config.toml
vocab_size = 8192
lr = 0.00836
lr_head = 0.00936
Each number is 500 + 25 x the weight over the matrix's rms, rounded and kept within 0 to 999. Layers, rows and columns count from 0. Numbers have three digits each.

# layer 7 attention output, 128x128, rms 0.0524, rows 109-127, columns 64-127
535506469498492541529520531515498512481483477480503517514501518482501498501463481542505496507480508489509528491514486494540532496501525479446506494526501490544541519490539490536530425500488473
484462477478536552489483544560502505545459501534448463503532491490472555516497506526482557536476541482492503499525507539513467515506533476472498538477589493495532467511497515502516489552482476
532510496511489475504497504497468510507482476516459459529489503500514500491482511493477522521487451530508477485512489502496473514504465466490494519512476502464523491520517520487509539496509542
494514488520532519469513504502469482518497528510498508483531538495505452483514499551530520471525455528513558516483480493479517489544526547514460501512517502464531478542481469517524499450485455
484501518482540468522489495456486445476537506517471485526490498503519503498506520507543488455499485486500514530496500496496484530485446529531495543483508498481479538525502493503491520528499482
510503515519530480487483509532514502536552479487501507471517513465511480513472520530506489526514485468514482508494479502515486501455521512498512497465515511504481512492487482487534474428469500
476480492504498502523491483514466468489477499514466491478489552473506554492517480515540546520508495538510516483472503469521490494453479514488501533494471515515538523498504527528502510486471494
512541485517490489547503520523515540475520500487515476494458495513501495501507508518480506494485477539518455485459444509450533489497504502474472555474470495511502505492446502486507472446489527
448488498483490516536475553518476456505511472457469446524506474442517474544543485520506496513474496477469496467533525493474542440535501480477472498465469491517535504513555517475453481531490493
504521466516500479472531502501474544520448493570530474510463522499511515483501530468477469467520481507516515509532516504536552512528504507508476530490467508530508487486529527504513497493513483
480527470476509498509475475531481490492539504484511528502497471488505489485478524471491483487509515490455517482460495529521479481509523487474493489497539472513501560490512445515514525489487508
513479544511495502527465469458531487538536481491476491513485522497483509482501486521475535539497481508528526496507508482494475516495496553516522499457553523488526507501539542543496492563460483
501489554482503505520527505508465514513520488548524439477475512485466484515497499524472515463496518506480533445508512459451522501486511494485475486459503476583462551514472529503497489497469515
485506458543489454508487491500531480513511488449558487502534527488543536441496508482507480475493494510536494485479548561495494487509511486505535492493493476526530475525529533507562485492494482
484507508539471463483493486492471485499550476492518485547516528509533476492449434510483486503518522545473503509547480518508479526489502523499500520509472500502516482520509506474521506496496505
525567503487487524531499503529520468517472513493504465516502507490511516537481460484476508491488547476439491493508541498465518493461508485514493494504505466538506472490505536507509465477515549
490546483506542484484466493508477479503528531513501499476539491507507503536496496454487495485490518520531455514484544498476472509503465487480475491510499479463498476469490504515491537464514524
516462490528501492495502528479514495516510492498486493514521543503494485505491513520528508489459521502501523522524538485497519514503489488495488490471503521520500518510483481489478455453461485
493524482504470510535504526480523516481508494472517474522506477527499461496498522514461469470541437461468479506476485494491528497450489480490483484539485497480484542488504506477526543502544484